python train.py --n_head=4 --head_dim=32 --norm="rmsnorm" --positions="rope" --rope_base=1020.0 --bias="qkv" --beta2=0.98 --decay_shape="sqrt"
Each number is 128 + 24 x the weight over its row's rms, rounded and kept within 0 to 255. Layers, rows and columns count from 0. Numbers have three digits each. The size before them is the row's rms in percent of the matrix's.

# layer 5 MLP up, 640x128, rms 0.161, rows 274-345, columns 64-127
097:126107111104154124130168104117115139122132152155129117122136102132060122128080132147154152089153086099126107149131158151114165101109119135124185134143104126096134151137097126059103143136135161
106:134112128159100151112140120128069135130112146101137128136145108157124160155117081157162122125084114150107098170138128121155137137105147108106098123175100135142093130098132133087118158126143132
099:122123115156125106091129121099128142148150166138125155136133101139143126087125122115150139091116091102155127163136097119136148114143136132127117150144125127108140138130128136131123112102131102
096:157122101134082129146120122139058161104152113133083113124152124116112171154129137103115125090141161129115135141119127100119148137152117102160101108126137112116145124120136113136116147053152081
098:148098159137107160142110130121124117108104125171120088137115115174121103138115132111142141141095123128123106153178147103117099162141165144113167129124139128164152131095137180157127161096146147
090:162103153077119133113105087126154099132146149112133113131115158109140085121138110129122107132105159094111118129177163130133174097092156148146118134095133137112123168147128139142137111146058149
111:125141148092117162169096127100135145156102114146152110138140165131113088092120132095143087111141150183140126114160123150122181157158106111105136101125130160131152126091124122111128111088150106
099:157117128135109084090169135085106142114117129095147111118134103137069122144151127133117128120121151136098115123120139166162170124174118144110133130108103108132116093141111134135178126129141132
104:103120123121159115144117080147174164138098106109189126127192150147146165169108154119102103118157158109106133160084124103118144122158093131095102170116131154144169141118159115157153107131128117
104:108113071111149158098105114097122145141125162119143084109077116128148122124123121114106101168169114127142140163145140150146152088113155123089142115134102185110136167162169164094113173133138139
097:120142186137171122118145120077151158105120125102122153135080135122120128160118138117132191130071145152160121118086137146148130127093130131172106109102114110120138081147129107117137122102100127
096:156114172107126119099148109138109114101090149168120129108107122127153111108109136124138103195134088092098130110129196135080106108125125104136140131137153122126144173142099171138136127131121121
110:104103120117124129099120107131137108097136160134150132137112091127142168110112093131121099110189135141122133142127157105123154072096125083134119145138096102125108148137131145129151087122124120
104:131114137092085107189103146124168142122091145123148113122151156164092139135145102123108132092120130133146136126142143110138095150137115122145147097103164133151153149142087124081168162105160090
086:167173136150081111112135135138110145108135143106126101092098096158130150119120085069144148110142105109127173146169143123147104100101091112138105123096139145146114108127117131125098129123157111
102:125149081086093146145132126142155117116131147154123118156146134122091081133144107117100085136126161172109174136127143132119121113148139076171115118149102133155164136134123110108152141112127155
097:153108111131119151160123114141114149129122102119100109141131155128137106132129107150149091141121116173165136154119141143152125158090102148092181066171111145142129151126119114133114142130122151
098:122143180153111111147107129132126112124108097165159138133119103126133119111133152096141135111155157130120049152100109148163088148126117110121124066153150131142119138136132116109140110160083098
079:107110177129127137117103148108157117143102126112174146165143154084122097136110130124094119131149140129115131127112108129141139078133085136200127119159121125098127139160122170128085135129159111
103:125173148123155097144116104087105083072118143087155117134143138102140152127100142121065143120155141109081106100117122134135152097123168103138123099106125102154130127108098136137124123124135160
089:216115126129116144161164147107140141111070114150134154146107133143131128065104107166095119146131128137120113130134162141117184128118159106111162161156115166111097123144133123133137175107122140
106:119143157110145140140151105164125113104128142162123152162163095134162093109101154123146093105127134152149128086137138133126129111107123128155137113128129120150139133146143137159119110076137097
093:152105144080105135082137105100135130092157115127152136170120187139118097141133125114089142149135163160134134095119121185127168141098109149127060141146134140109134115153158121129111164105111140
090:148113165129104098136121103066148110159113132134124132135092122143095076175117122142130151130120134112139137130133133161137108145085170101131131160126158102131104163127167157108127122081170153
094:162145129135126148130147114123123114109111140117083116148083133152174134090180130148119139132101133136117130114133157136120130150167116106108059130068192108152103187100104108141083122118135155
117:118076139087103125140102134104130087145140102162158153154165093108116138126131112089136131113143135102136171138117134117084163121152136133124116167116141154143170138091147098126099162133129102
110:126124165140054119129088100161105110155120138157167106126199138144137110111096101125134130139139106111111091093124141137108173135137112111158169131151130093116147100100140128118127158150134140
093:113132104104104121113129090132106158088095152112116134121085082110146096118165104153156147138109125151119110137110093139184152139123108124111163091109137129108123060142112103141138157109173133
108:131101144147123167105142128129160119111149114092126129123094126116127123140144103165117164107116136136109111183089097106107133122127163123080108120108102138103131122136124174100151132119104128
100:120164118119105122148107112109106137097114139099086099139110146129131111166110104100118136125133108092140162104154142134165111172083157138117174133073153107133133142163125077124095143146104114
106:138137170147149141082117159101093137136141139151075121125131122127118147118117126163171191102145091084153107135102102099131134147111133138130130079092156135165147133157115092110117137141076106
091:181141141136149119119081131129214123111192122117133118117154138128150109129127127145138116120153147138072118156144158121114110128105157147107107156152173142160125126149134148135134073125149123
102:168091106160108146180100098127124125073129146116157093163132092110154139126099167124117131142118121101136097111079124116139123095103126108138154124112114121106154093094121102123157135173159104
112:151141117088137135130123150109143120124137122107067087115124112105158118121121100102136103103114166095159116108134168091105106169130157133216147133118146161124101137129146092085126134189144161
100:151157138126109180141132124137141135129116113124121117153104188140135131108132167119125166118150176123120128096112107094154145121141103116147103087109142127085138110144087130190157110105142130
103:134166119171122129126119124154109135139145111142186136113149127159146163103129126184114138128111147096123150171126123131134112090101156128151132094131135108138173132130159187167143116154106065
106:139159125103131186125139110122064069117103152107167137122137097115122120175155112122157116115150106146152153103150092111160117156137117074142109160183124141097147160129149152113108156127146152
098:134143121156148134127126107136121125134159141129143115136141093121127188117152139146097168140107092130112134088121150112127076079072142080160149137156131128145149120149131115116149101141187124
126:112120119153137175124138145129115129182104136126132125136093102148098097122135155154145140172172145125124124139104176108088129084155138077163140113101122110144132149122152134134107170140133156
105:083115126162134139133167113125113175175148164115138140135106092145163162125116094104134157138128147105127156126148134098149120115127143171113157130149107116164120111145136173155110123152107151
106:157125112085134157135103098122158138156193135116097140164168139120147120101161132168133169145117067117147122175155116147079118145141146065148127108150171144151102144118141130111128105120110129
117:128116114140126163152134162151160140138134139154154115153097187112192174132126122122124128119127122128109155126127114137099158123098103102102134175101151131177144176113170155155139136153131160
094:119181105099092097114113111160156140165101097146149116128107086136181106111121131145162131126108150066151155107112173157126126163124121163135113139122097143134151121142088121158129111102132123
087:100117130125100128093068124133194140146133160160161142163136128095117137139158138141133120115124134167103089156114148124161147140084120094196143142146078113129159149086109130115089139137124113
113:131130093108096112152177160150110125111123097138089109159172113121102124126126137100153132134143140145115142145105139120113132146130100120153112174139120156108162123103151155107161131115179134
106:117118128135101146135117091124152157130124152076164165146145141108134126149128151143158124112151131137116144130072131154122146119123130144197146166161139126170102089203122118147136104142134113
104:118145129138120101153103120115132143125134098129119111090183143127171109083114126149103139153139102130154107145151129158193144135157140148138092090148147110108109120100157143100132118076139109
102:149127136138130127148109161091086130113085113122125143143132135099144130154106146156163152119157125138130138142107135129120172139108144179093133150118139132077118125134080155122164118146120143
092:131138115134130141137105101098110144112156141105110097137135089117096155157170055118145116127140109128100120097124167104104151155145138099127125151141127117135136120131156119130085101091150110
102:122104125124142164135140087130160106134163143096154136123123115144136140113175119139104155085155124150151130111112159143126115126163102097092096155092107153154124116169133129118129098178127152
106:130152152118142123125144185076150127125125119143161149150172175125144112135125113130134105154131117165110107102098083132116140117117107128143112167150138109133148105159110132130163108117097109
094:165130121141119138165155140153105125116145134136080128141135135127102135098129140143157176155142134088154153114167150137107141157157108160137098140170150113125146135132127072140127143149089154
096:153130093165095127169135140161144105106143107168120119121151119093095175117139131123121143152127111164140115110142113137153207152141124121137110130140093132112170145181158112143122102159091147
092:121135107154098085129122131114095108156121149127170122145118133159112141066131133126145118137131109117143129132132138118135095118151148091136108116135195115118180149151106115119126131125115148
104:148139148102136123100118142117142134145117152092175078139117119131152112126137117143142153095096114161142105143131133134147118151122137138082155131146094144083133139147123109143142112143150114
095:106133166148111083074132112140117115138138140122134111124164148120113113085134114098122101086154116109123112111099116097131100109176128092121146165120127146109093128118121125109133160123124137
107:111096150137095071140120143164108165120135093128135119127091093147112161114130172106128175138114160148141133161160119172139155155140125129129136133083123177127200112129094092110141138108115090
100:142075116147108147123101150111112096119115080115125132165104155131144070137123129131135113099076098097149133142106121127140154171111139128127091108089080141090115127169171152068147127182095161
102:118108132108129121124156060154108112112111137142141114111118168121134180090130056112168110149100125167160166116111101140112123118125141105156143186106148138162140141108140137104127129130150103
102:112134104128142132113124103123110155090123074141119161151110125160110140143112119090137106173123128137160167152136101132141117140135117145104115134073154134123163171145134123125077136157134136
110:154175138074124149153170131088130136128132137100134138145120124095102144141128131117116108093127127133160138167123147153137125173153132128127178138108114136178141116101118147113091145130115150
091:119124168108152071132150162111105145108143121136095119115077159129109152143123112120106130149172088120117141167084135134112121126137145139126121121134115124118101139121089100122121153137111075
108:141149137189089127131130166129133126104143140146140129105130157153136134109096133131163166116138115106136113119171137101166093129096132146118089144133158112153155122126152180124191099166139144
109:132158153087132138106158116125098098131133119115116155115120109114121095134131159109134140130099129118088087114141169119139091104138117128150138096148104114131108177170147190112127147156108092
104:134125184119132159143147101114123117185145154089145110119137091113123148133149121185107159142143135121121086130181148125113147130132143162098145132165149090133141142112128104136100168138124109
097:092137105130111130136155136164124142116113071150148141147156088126121130150103163140131136097174142156137127142127088114127132082119135159099106154151116135136127133148122171132107151130121160
117:111126146124079155093160076167103113116117124116126118114115108130141062118127098194148077096147116117104152122130140107107117131161136099108098154135123118112154123157126128129147134190148116
111:159128125122116157136139146126117125145169091166115099149146117130142118138103145133113144147177110140158045150165155118115185140148141131120140124155115169142123133125178103098155128116132139
096:185163184131141130128139123125128109118148090130149115143141175148136135095129091111138131132114139096115120154171141109150134158050182156109096112136147123148120128117122105164115117124126095
097:111129081131176087112108171140108121146112165139147091097132130118129122103137126092103146148126126107131126194118118127160117137114123115084095128098119128131142134118133085106170097168126122
104:142108076102122151119143112122110155172121175127127134106149131122114133151152123128128112165137102137083122143103157075116152143109141135084124115149130116120132139139127121178123133117090130
101:137168119127058130139113146100138111111117070086139112129141169135091121181140143088115119138127161151150135119115141168125109146139114116118140125127100151151128115150114116121137161072120166
# layer 5 MLP down (transposed), 640x128, rms 0.158, rows 274-344, columns 64-127
096:126139147118117100134124144114113149098113129129133081103159148100113161155068115150120162147184095134159121086140143122075114162113164103115148114126141100103149149154138162132104122107101146
105:094125131133106095102141144087141165134147113075108135105097140167154128115085075121135108137136147137128113168111066093150153177155120108097105095142144139118119083149167131125102113130121178
099:159088139141127069118090077103102142156100164132111115110129151165123126146142109142135151132111079169144168135100154133097164146110126134127109160107139113124119136126142127122103132131145126
097:147118143108142117081117114146107155116147107121110145117124112137158129102119183122131125142109185123107096133116139107099179144153116141157094113156079090139134182108109136154156134135097149
101:139119121134159173121162138173127107104133134133140121151095140136135103105132150117095104091119160148117115127123067151118126140131145126125102098137142131089097093107135111156166134091135180
090:121132147119155130081127126125143189135109165142142158157108159144147131162126157164121137111110150170143111111153127134107136093114134129135144125174155143120142124142105141175189158120154124
109:149123096135138131158134116153143140108118082121121120152156140085136168152114060179093114116120111133163160101143135138181116156130102145100103127133170130094131100152115112090132118170113165
098:135123123116106097116093154098163176162118119136134148164159132141139132168116134119081182134125126146161151118141175138135157123152116117106124141143102113168143125116119137090143134112105159
105:131154123131142159163115181094124128137121126154154156127131109210131102145102158155153100116163131109152132144134121108154140110127108142111091118153111135148107109135107122154131158127100118
105:113166142135111115111132159125141098141175106102134118126087144146106135140114097096119123139105099076151161180151129103136107128124112151152132123135125146103138118165094140104111125120143132
099:119112091194131100108149131148118067124139148122112105155124121097135092138154088123144144131128106118150091125159085101122123167118111150167177123145164126137092091146123111124108152167119102
094:140091111115150102100089121112126144114121155102166113094086098140146102145168132111093095123140156104138131171133108128117124133106145149122118164110121092140139165186138134164130141147106124
112:123142131129147116161081119112151118125168114106129141139142151082096115141158157142121127114124129139136123111147126167107126112134110107078104141118132167096133150129103136100062124146176136
104:150103100114137142174135166153168133101146101136137088140120157174077135104157107164101133151114150129135129091111095140127103134170114117093145118150101135116106116146169123136100106102179127
088:088116139153107073155123143116117182150152161109112147086166122109106124110116101131099112105153135120137106150120100101130173155108145144089123099129099116096116191102118163136119150150164164
103:105136109069130132141130129166145122156137121117150116127094162160114162080104102100141075143102110126124087161157132140077072119127119161126104141134176122143063118105123144130139066118144143
098:154087121127083140155149140127104128141127138127099127138121123100138120105105133134125109111116117155137164128119130123151147146095150079107131164135113163119145122132138108166156101123096102
095:108104137141144144127113132145140141153085135142143155116124109157139138118087129165123089125149144136130172143140085133105127100130096143129109133110093138174119174117128152146131182124170146
083:148145117128130148118124150106128129168113118117110091112125148173105139140109128164178157121116075103133098155159124144125100145122119118126135124102163096136111141131152105092152138122106132
107:113128113151145095106105096133175146129139141131147122161129136112063144119111110132131145120152161182098086118106142133120127125144095146139174157139094142190132145120110125153111137175117140
095:131132139151157117140131163118103164130086108181111130138117126125139080117124123172120132115133143108101170109130115136097107139126132114114134101111127125118083123092167097121118120150110115
105:145131123132128131124123118106094144116135093153148117117098122157152148094099138123168098111115099116085151150115171158145135135140100128109101082147176142156114112151125147150108174106116151
093:140105107116159138120118173100125173155108129104154107167149127139121173094082111193152107125109086139142124163124120137108141171138106098111145157106148137065080110149075128140129124130103129
091:113131136137100085122116142094134137108122085107117097104144090189134145108143134138117049136099163129138101101104155163118138168174134140141164126135111133136150103118183149141160082093140122
096:081115148111126145115153148103086127112153118114113164116097108106146127091177146123138110165159102118152111117111139123127129118122129093152082084130194131121123100129148149161132096128132118
112:118168114118113155144120114152118134083147120140119159143087094122131153160113141126109163111131110117100144121153138113125123129095111137088127113129151122067156111137103123138161150145121117
106:127103120096143124122110133138144089115164113130059138123103140140146106153138106121119154119118151069117137073091092128159120137156170169117114104125119116099109113139112139122146128129137125
096:107108135154125139147122158144147087141121159150099141174184130096174155116121139114107123145116154136110100173141142115144152118135117121111163134141159117128122141141160089141120113152123127
108:128100171103170141073088149083112144132125146134124171166142131132111140136145141111127114125113136093120107081119156129119167128098149119123092148112099121118114117112099118124134116148124116
102:111069112165115074116134137123101118147151122127146112084137100176106166102136116136102133153103107118116106116100128104134181131130099144089123133104087121122172101122096140135096119134146096
104:120182096124136148104168150109119102143148135136138181132121123172147112113173157150161146079145132163128158116133111104130113152144131143164140103142106107099117155129102144147156136104140102
093:161119115100116095134129183119090119132133123174117135135117156165124194123142107117092155130103119084129140151146138157114145114135127140160072136119140141122138165118149117116084118113144109
103:120111147153096147102118132118136081094135134158098149127126123129121121096140145112141152130108092161110125153119115099117149093095124139147168119147123138117136134093123077135139158126116118
110:144107153110107162136112110104133182169132079166127146117116109146118101147121171166117128097097101102154089119118107084115133107165139146145096107131159154132149148117132088135135150160155112
101:154157157146124122127144166130100119132130145129134096126128127089127120075128125158113129110164101096142124112138088113118148140155127077165128109112133151161081075131122109094158073095149147
103:150172166125141161122135156100104124129109122140104163130111119101120177098094145155109101132097146133109111098099083128103137150081174161108113107130131146123125140166126137122163127147089080
106:116158097106095132158167105158122143107137156140144130155144145192140133115080113132149125126155118181136166145148083129125101121139133165158135106131159152110064115121136116126119110050098136
103:160106133141134108135105172123163107122135127144122141117110152089098108098134135102165165109119117103106102114109124127100143119160117107154125135110098130121116148116091104126125161078107128
117:133098133154137109127108087130085098151156156141130105127131135130094158144121134131125126084119098169138147111158067156144136123112097093145140148151176121121093114070145129123085142114161073
107:146120115143117189124134099145109124158152126085143108137172124120107139105097104133116145152107111148113141116141122147087181129141100146176119160106140139087090154098129173133151145129085147
108:161120139146104152145161131100129139123118152115111163120136077121163119107136150147123112150088129087148145109104140119124130128124177144101088103101115107108091133130164153151094070129097109
112:117084116100138148122127123110154133124148130132131129175143120099097143180148136089127148136121142114120129168134131155110143101109122122128146153124140120168127140141127145102143111185124110
097:131125102139128151107116141187132093101112096127143098146078125168140129132096133109153111096154093173101108148149171133100144146163127168143140145102156180148088129137120085116128133151123129
091:167112141130103158116157138146101148106169079127114117102168109198160126188088121100160175118110062102151138116119148159130085142114132155107152129080114115140110135102189166118132142124121143
113:111113168100117145103120091160130132106127131148114135077098129178124134135105100077143095115142072116134118119141130125122123122108139139161127133139123101114062102116155113136086148124129127
107:120127108138125162134163122149152091117124134104154107142165133084125136153127120156107178094122156132143060155149112146094157146129136092145166138132122153119125113155110085156130128115164154
106:146144116092143109171115135092112159132169136127109104139110110178138132160141091151125147156138116163112188097110113147118150120138143100096121133120134110123097112098117157140089124155134146
102:092121153132149108138116114079138109170083136131152095139131135072130113162117121098109132138121126143152083123132120131091117091079153135157136090130135158138178159130135159114172135105109117
096:106168120145144060099113158105139157147139125166136097130140163061089152135140088134132103115131147078131133110103136128140150129132115094160145126147119096081105188126120080130118131134112159
105:135144127159159069142139154120153086121118146145131113137106135091137082151150153114131109126095127124135078152100139148132082156143074137141162095150156133088121105143123104148152191132108138
105:121142162112122145092143128084156135142126111094133097149158135145143139074117138099121162158094170147072111064134092131115113144134090093127135118115135114137155149115127146075100097139133151
095:126172121093159172118129161117134113138158115096134154107133098146139128110107100136158165128147100153175162125098129086137111140110186136166086135132112172103135091129114131115122139112099138
098:106107130131106137133094156097159101107157156091136160150138120171153094165085172105133119139132121117111190157094122123161163129106106134149089111152144142132101100163178148128155094157096118
092:139102122130131098143160109132092100138129149140146134163154133127127139102156100172149157150124160145136107122090112151115139136142155124140148162100107174115133169125109143094171123084095128
100:149122138128106141151143126071133138102113181100157130095146142088092135124061113189145092130153108110135124102155160145094137153120176122144151160108130121145101100153109170187111084107097148
100:121091122134140161100096180128112131121135112137108133118125092141123109136158114129125110105089090137138144119105093176119117159153140121130122120148176143138134123115089113152119090125183118
104:136164178137092109143143137142095112111097110142122082148154163147115151112095088125152162139155136117136092130156145161109114108115145122143177142147129160125103108139128139097109126129129118
097:101083130116169086126076130140147156084133158102124113102105135129133125116141099134074076117121130153113101164145114126152148178124117109151126128102126102082094137141094145160106146111140133
099:188131142130092067141114112089101165110131125107147127130132133082140108114110134132126130118166116086138130145123138127129155124132117134100100103107098128140112158135172154149128123137116150
100:199151116161136143122146117098109136130157128151126133156144129142134106124101145092086159165111128119143135167113141076127108139145138110157159118176126123117127123100110110133139133163170126
110:063120105142144128130134166117139151128142107140107155144142097158128119142080172149144129127108152090125119109106122145121176120136152102132142103132157171171119063143144105123150172120169163
092:108146146141130117104094084160126087151133115128150138165126147152114138137115128085129126111120148126139106110146131126137163109108114097155078121118136105199129127106146109107068155161158159
109:129131143149092131130135119115117138146138110111163122084142139185121081136158128085147126137108146121104119122128105141170091135120134131142060159137157096162070117138100146100099107139128158
105:095117109104102119142165114124140110137140174116153105129146173074132123128107131112167082150113118161133139100113098133120109155108110118137124153104118157132111137103135087148096146122153102
103:132104141125116130109110120130115097125109188116095145112117103092109135076180122140115139163088143118147120109111126102136087105087145084160125082090117121168130150161142128149115126144143118
097:172130144111099120140118134122102167147095165159142138134160124076149147133134106127097107169113135124101107133103105078149087113111153130156115121119052121111150117109099153083104098133143135
111:123097180119177142103123105117132139188093135070132147158135104138143116106143118128128138134133105159106134131132097133141149104118160104135104120123157108124125135098137152144111111137146169
106:127126095124108132157117146108147155146150130144139173122126128129153096140136115109135140168159164092107139121111170117141148134094158131083124104158115142142102115108124104130146158177102150
097:157165136089159098132116185120146131104127098185136149115116142081174109122159137170089153145131096154126133133105126111141142120152138092099149120080121130121096130117101144122124127140131139
097:125107142114148107096099116121102120130133107136103107123167161125096150131127170111152128112099120142112180164105123109138160094121106121120088129139132121198142108161171124147139103126157107
100:145139100117099114167104136148125115137092125149153115154167108148154130172139148176107094149101078130104135122178137121118107156135076129146153152104127155107141092144105075129133168123142114
# layer 5 MLP gate, 640x128, rms 0.161, rows 275-345, columns 64-127
106:112127133150133120108138115149104119145159138107108112180123100156116111169121115170138113169102107137145110159128140166195137164103132089092112148167144106156135162123113137132101157147116114
098:093092139117141161141090154145113073127147128092092142102104138132106104176126131131126126134099141112173131144158153115149188148115082131107095157133112106141131122087144100083077131141120120
099:149125130143156121096122146103129130115136104100128163151152138137146150125114089085098112159147125140147163120158091183154141098118124151138169109133131125148145140126084114098124137142159138
099:123117159099149137127086147143123104134075142085121123099123124137114140136097154132108144121063136141120132102155165115141164136088142160125124095150120124148132153194121119112142113113142131
089:136079155139123135091135120148096107118156079108135115146084121106143127162178114192112134124109142099138151139131164147171153138163094140127132143128120141117133089135131130123170179118105121
111:142182139129165132128118154156131135133092152062118126118107149123126139124113100182104170151115093106172089153120159158152129158094111123124095125148207112119120075150125136110105155127142124
101:160111134134132122145145106137135121119089093117093115124141116134122135137131153143110123134147124103115169146144110153170148120114089148118048135148145137125116199194146088094153157146147193
103:135105110128156139159130166157147098129143144078143127137119150128144137169112126131118105079118130136157082141128142118147129136118086170134087080094099123171134113094107106143139132129140083
107:129132134110122160159143156159144114133147113112108134170114097139151139102104115123099158172158124129144162127161127155101141101115139143148150134170129104135142190146158163132131153171123149
099:145086145105153146139098162165116093120136103124119146168152127148084128138123117095142156115158131102140117128128155140174164124133102111145101101092132101135133133102114101131158143147109118
095:149137166163157122162146168128080147122078117128086111141132114124099100095102095137105126099145145121119192194110143134106138133123128131121138121128119110160110150191078141109111169147096166
108:133152089124182156124103150119114118171089137099119135126140147150133098121117105117093103160169128119139145138131156122146157135168141085156133129182144104152129127145118100131116153117110169
104:151135108138130115150141102156161126125087144103150108164158124152140121092149097117115177142153121120143144104152131112174126151141090079110116138124150127166138171134147153133143126081135176
090:154093160121166117126173101138133128163101089114125136115109122153102124114148132064149118151165069135158108118138166142093121146109132124142137139152123085107102136107158136111121123143118125
103:088088116113131130136139136116089124097133126123097117128164106172114140112121160141100148108125109161165118156158141120164169134115101137142131154131143104113196115112144089093133130115139115
099:133109122164132132130140125111127140127120113123141140103197104130114156152102113129114106116143120112121141115136103169182179130131144104162113100152083075122112156090153141127172139115123129
099:122154103119150158161080123129127126106113143129139148147141094096091135138144103114137097173150098129119124138154189187134133112114127114126125134097116081094128123123141122072132179152115135
069:142095120121108160121130095065152131174128144111128113117147163102079151141111161126108117112123130129099141146097108145142126097124165125173103112152113159115123131141139106134133118130101130
105:106115111107145123172130109117124109084112154128112104113168136122165153107122132138096145114167099123148126132140189134112152090118120130141145083090136112175107154100119133128124144083153149
098:149123068172135144137169100122086148122136120137172121147119155107126113143129143122107149139211130149108152132120130159157152083125107126113125104157110123122119126111129090094130162120138132
104:178095099096158124143123097173158104154116158140162116102129133131091119142120157119098148163137140139153093116079127122165122136154074116099110109139115101102133160133126110118155160124128105
095:119067133117104151137146124131105133152138126106102162155122180127106123138077147173077115109149117123159154114101128157123117147085106148112136128173117125095086163134148147110150126117118110
095:120147151149155164111167104139124120076093118106155109149106107137171081160150108106121111141105105119150131112117128160174125108130079121135088137099144114148105104101168136158136125092171114
097:161137085096165155109135118188114133122129137105129098113140134158092110140113096163099149147140112112105151101089129081130143145103115128071102092152151100146155167190174163159142134127144124
110:121126148128098164120142163136126140140102121081138171164160126134138094161102151103106114145136111143164109177133183124127121121106117158154094114109119112147099116127142103132121185106113115
109:140100128122121123137112125151153082142108139128125117151130103123110106113091095122133092088121116133145110102096165135167163131079103123129121078080150087154128129165158137108120166138145118
097:144119105168158115112179158142141111142167123115130153143167139147141154135093194093076156126135132104131095120131169144133140106134119166128087105137116092148125163110143145124103118134087108
106:152134134158164147168155103093120115114119108129132129123133109165098109138135159143095124140121094108107094153136140140109166135121108104145101160128141123140130167094134134128132118106091110
099:148120077129161132150142119154141091166100121166156146124087080170105134126115121101099119145168113133163134112110149135128105160121096153124155118140146117195104149111167161102117149142139136
104:133116114118141127139129126152102143126130148098152158100139114137098155136117149135113145155131153126123149163133132162153142132137109116132109147104166110179149129184104102122156185106132144
095:136172113174121186129124114130104129123130104115151157144126089127145101149127095141108187134172103125166143133128113092157163126123117112122137146120109125156152113112139150127100135140143213
104:131105100122139147167148089146119135138107165106118125158121112099134115139122128151096124157111104158147158116107100122158131141104138145144112141131119114112125180136146132120161148135139159
110:136091139123141126107094160165106105102106075098112149137148105167128161141134143101132152130150102152114175145138115156134149105088083135142111126124118118101175118156151098080136163104123133
104:178117132134116159122135115133118117107134135139150144121153117146146119138163122106127146159133083113163095154148105090182148167126097132099134079125178125108153135157110124127135167131120108
106:170159129153113153143144123152172079144153126141101143166141121135146148098138103163103168108152150120123083167158132123178180143099107121147130113077156149164099106133152142126160115127139113
107:145138135151151153115118158111116099072138116099142113126147130150120138142140144133117116151174148124142085104136109093137153143140118108128115186144144119151141167090148097182103159165159098
103:151158089128126150119163120176130143127094095110122142151125138157117068101065104175128152135087090118149118120139128124133101156138097116154109130108162095138077187132144141130129168114143117
117:151092122125169132169127128139125129112126081076120132131176141137156120139110117155118123132117092125120113161165133117132161097116135134093116130146112095144141142121103116166147156093112135
104:171147141129091166109135134186144118135141116099115142110136175139129160102101145108098194128162119087109112123125176129116165156152095143165154120125123136124127158184139099108125130103142159
104:131088136090161166128111079147141143109115115114099104140151132136138151149106132146090119141134092105169150127126147159157135142129126096142089139116120107131090128104155122116132186094129152
109:178117086093099102131189153159114139106120151124113137155161116159120126161117151102101136118146072091117118149132126137134136119164108129125136178142167130140166147136129133136094189105142138
098:136097175152147115096128144145143160159153131110122159146189142141149128106114187152096119155137145108167112122125145156127147122133149110141134131132116131158110151188112130117125127113151174
091:156085130126109120105157123128148155102107129131142133122159074116127170078139138152115143111127139085096136154142132135122128120091133138125132144123178075115129171135161096126084136134115099
114:169101107124113123154142139143128109088091092064118116164156131126124111082120129093137133154132122131144129130153120121124161097154117127099106155092167135149086141152128127120144137098173119
105:127145152167090118141141151163118116147139125119102120177127148132110118133106146138108138158094087078124172131135121127145152127124113141115113098080148104116155144101136128120098176164126133
104:152151156123127103117113162163152153151067126114151116122162148150139118104122150136116132164100110154147108150157119168113161127127119117111122115119133116153169123079128109160126140091158156
104:155151105137096100154142127146123117114128146095101128123125131187156153149123154148102130135103136116120143119122152095130124102107132109144104092167143127196147134120167136135157143090136176
093:134124096098124122126101140153112108104097130153138137147121148130180128113097148111139116161104124112147128129120115122160161138105104134148122086119165127129111127104116140127110146127143170
101:129162109123095131137155168150149141133095133125110107100134144126121112115088133119106149163091136129142087104104090135156135114103101126146094123123164087179136143114121115147117145084148167
104:146148115118108098104095099146120087097116104087097167135152122117151149122121159091094134125089145072137125131155133093137160124146104138138139130110154126155133140137171136127109156114091145
096:138108106127093143125109108174102135133109141134089145131168115143135143119105148125105165154148151122129141123144139165142149079152109150133134096141117106128131128086132153147144122078113132
101:163109088135128153114168092145145130104123136083140119149153141117123140173120110140095132111104150120119099124136113109130160111044132135130097104133127122167144165159138128132161118081116164
091:147098119158077136157165112127149119118134164129171131139139121142107151090136093124091151126088096117142091125149177157120164133121107132123136121101139118144147134107133134153125103142125127
104:181132145106133137145129145124117126134127152113140106132184099124100144121126121145109153156126110146135115118191125136133129131097111122159146137138132142172141135100110117149145134125128140
100:153083125117113137127160105141131148139131180121127129183148182138165164154124091121095074129101090168168089118139149169138148146084131125119123151128142119136115109184084153141135128116115154
103:167090136073113127136129128132171096127122119115143144112166140160178090135100148072093104135143111139153178138172149136110183106132094122124091115113141136149089157105142122109087136096140091
098:138082098125105116101156098122161108143123109063139142168128143151143118103159160168141100128153130144108148159170107137133162131095139141131114118136160146106127123160156106159127112140163167
101:176145102166097128134119113141100111148129169100142158124143119137129148116137134144091147160123108120157083127134153110118165139127115131113150149148129142136141101128123066141133145094107097
100:142123135168117161100117145150111124148132146098132133130110149162122157141125064144095152112116092125154132123127169140127118123096082112107141138118115126101154143147160158171104153132091153
110:134074134152081166112124134157141084110115093110106168113126115164123163123134116139098090061144117104151135176145137124143120090108102137136121149131129104112113129155140140129157131131175123
092:158126135077118181139105078173123121148085168107157115124130103147193080125103132140153127127101124141148134077122124150142137120120070103103113110090131110104127154128146147151139128113144166
106:125139150141171129105144120147085142151045138114149089132147116126083101116129135117100139140145095101151073148106096118116179103130093131119121091108145117125110096138109123117113158090103162
107:165142162102131159112166134142159114130142090134162113115150110111144124088084129110112128141118099174175104145149151113107159126112115107129137146147148112128139118145128157076157159121123154
106:122093102095136104174157119141169092125132146085113150112128143135106153147119126140090098149116133107120123119115170116131136128090087165094126124096174128128143167131155138137119158109152121
100:121157137109106137130147127188101107170118095134154146126143144129120124127112121122128100137118135125126140140125127126170169119129121092132142125130101147146155137151173159147108168097109113
113:126125117103146151141114154132137134148131131090167134166151110146122142107124157131106138095069131140135074158138114170134138122097106133095137125115152134129092123107116128166106149107095127
106:163132119137162103160163150119124107148130108135177130169146103107162113129069163169109113166141059128115129165147196110116153106110121098153102119135138103146116136162157116121122149133137159
099:150138116148107117149159140136078128167082105113098176123165133127114121132102170113129126152151082087137105086137120164090104143109129115096112149143164108154148165149094111126110108116146132
098:118110119131133102151100119110133092132126129118097137144184115122129137129094104123110147124103080137153109160126124138137137138141131184092120106080108154100154140162135102120140131127114139
099:134098141155094109119151136132117128110105135097139115173157135132145118131088133103105118154160135133171115152185121182099165133136114106079128145121145144152125141140131152111168122161120148
102:144101137107134147153132138131142074129109099100114127147160084129130140142115131123095126121104122147170163122097180146147105132155107112139136137143151107125122115158090106102136147090130225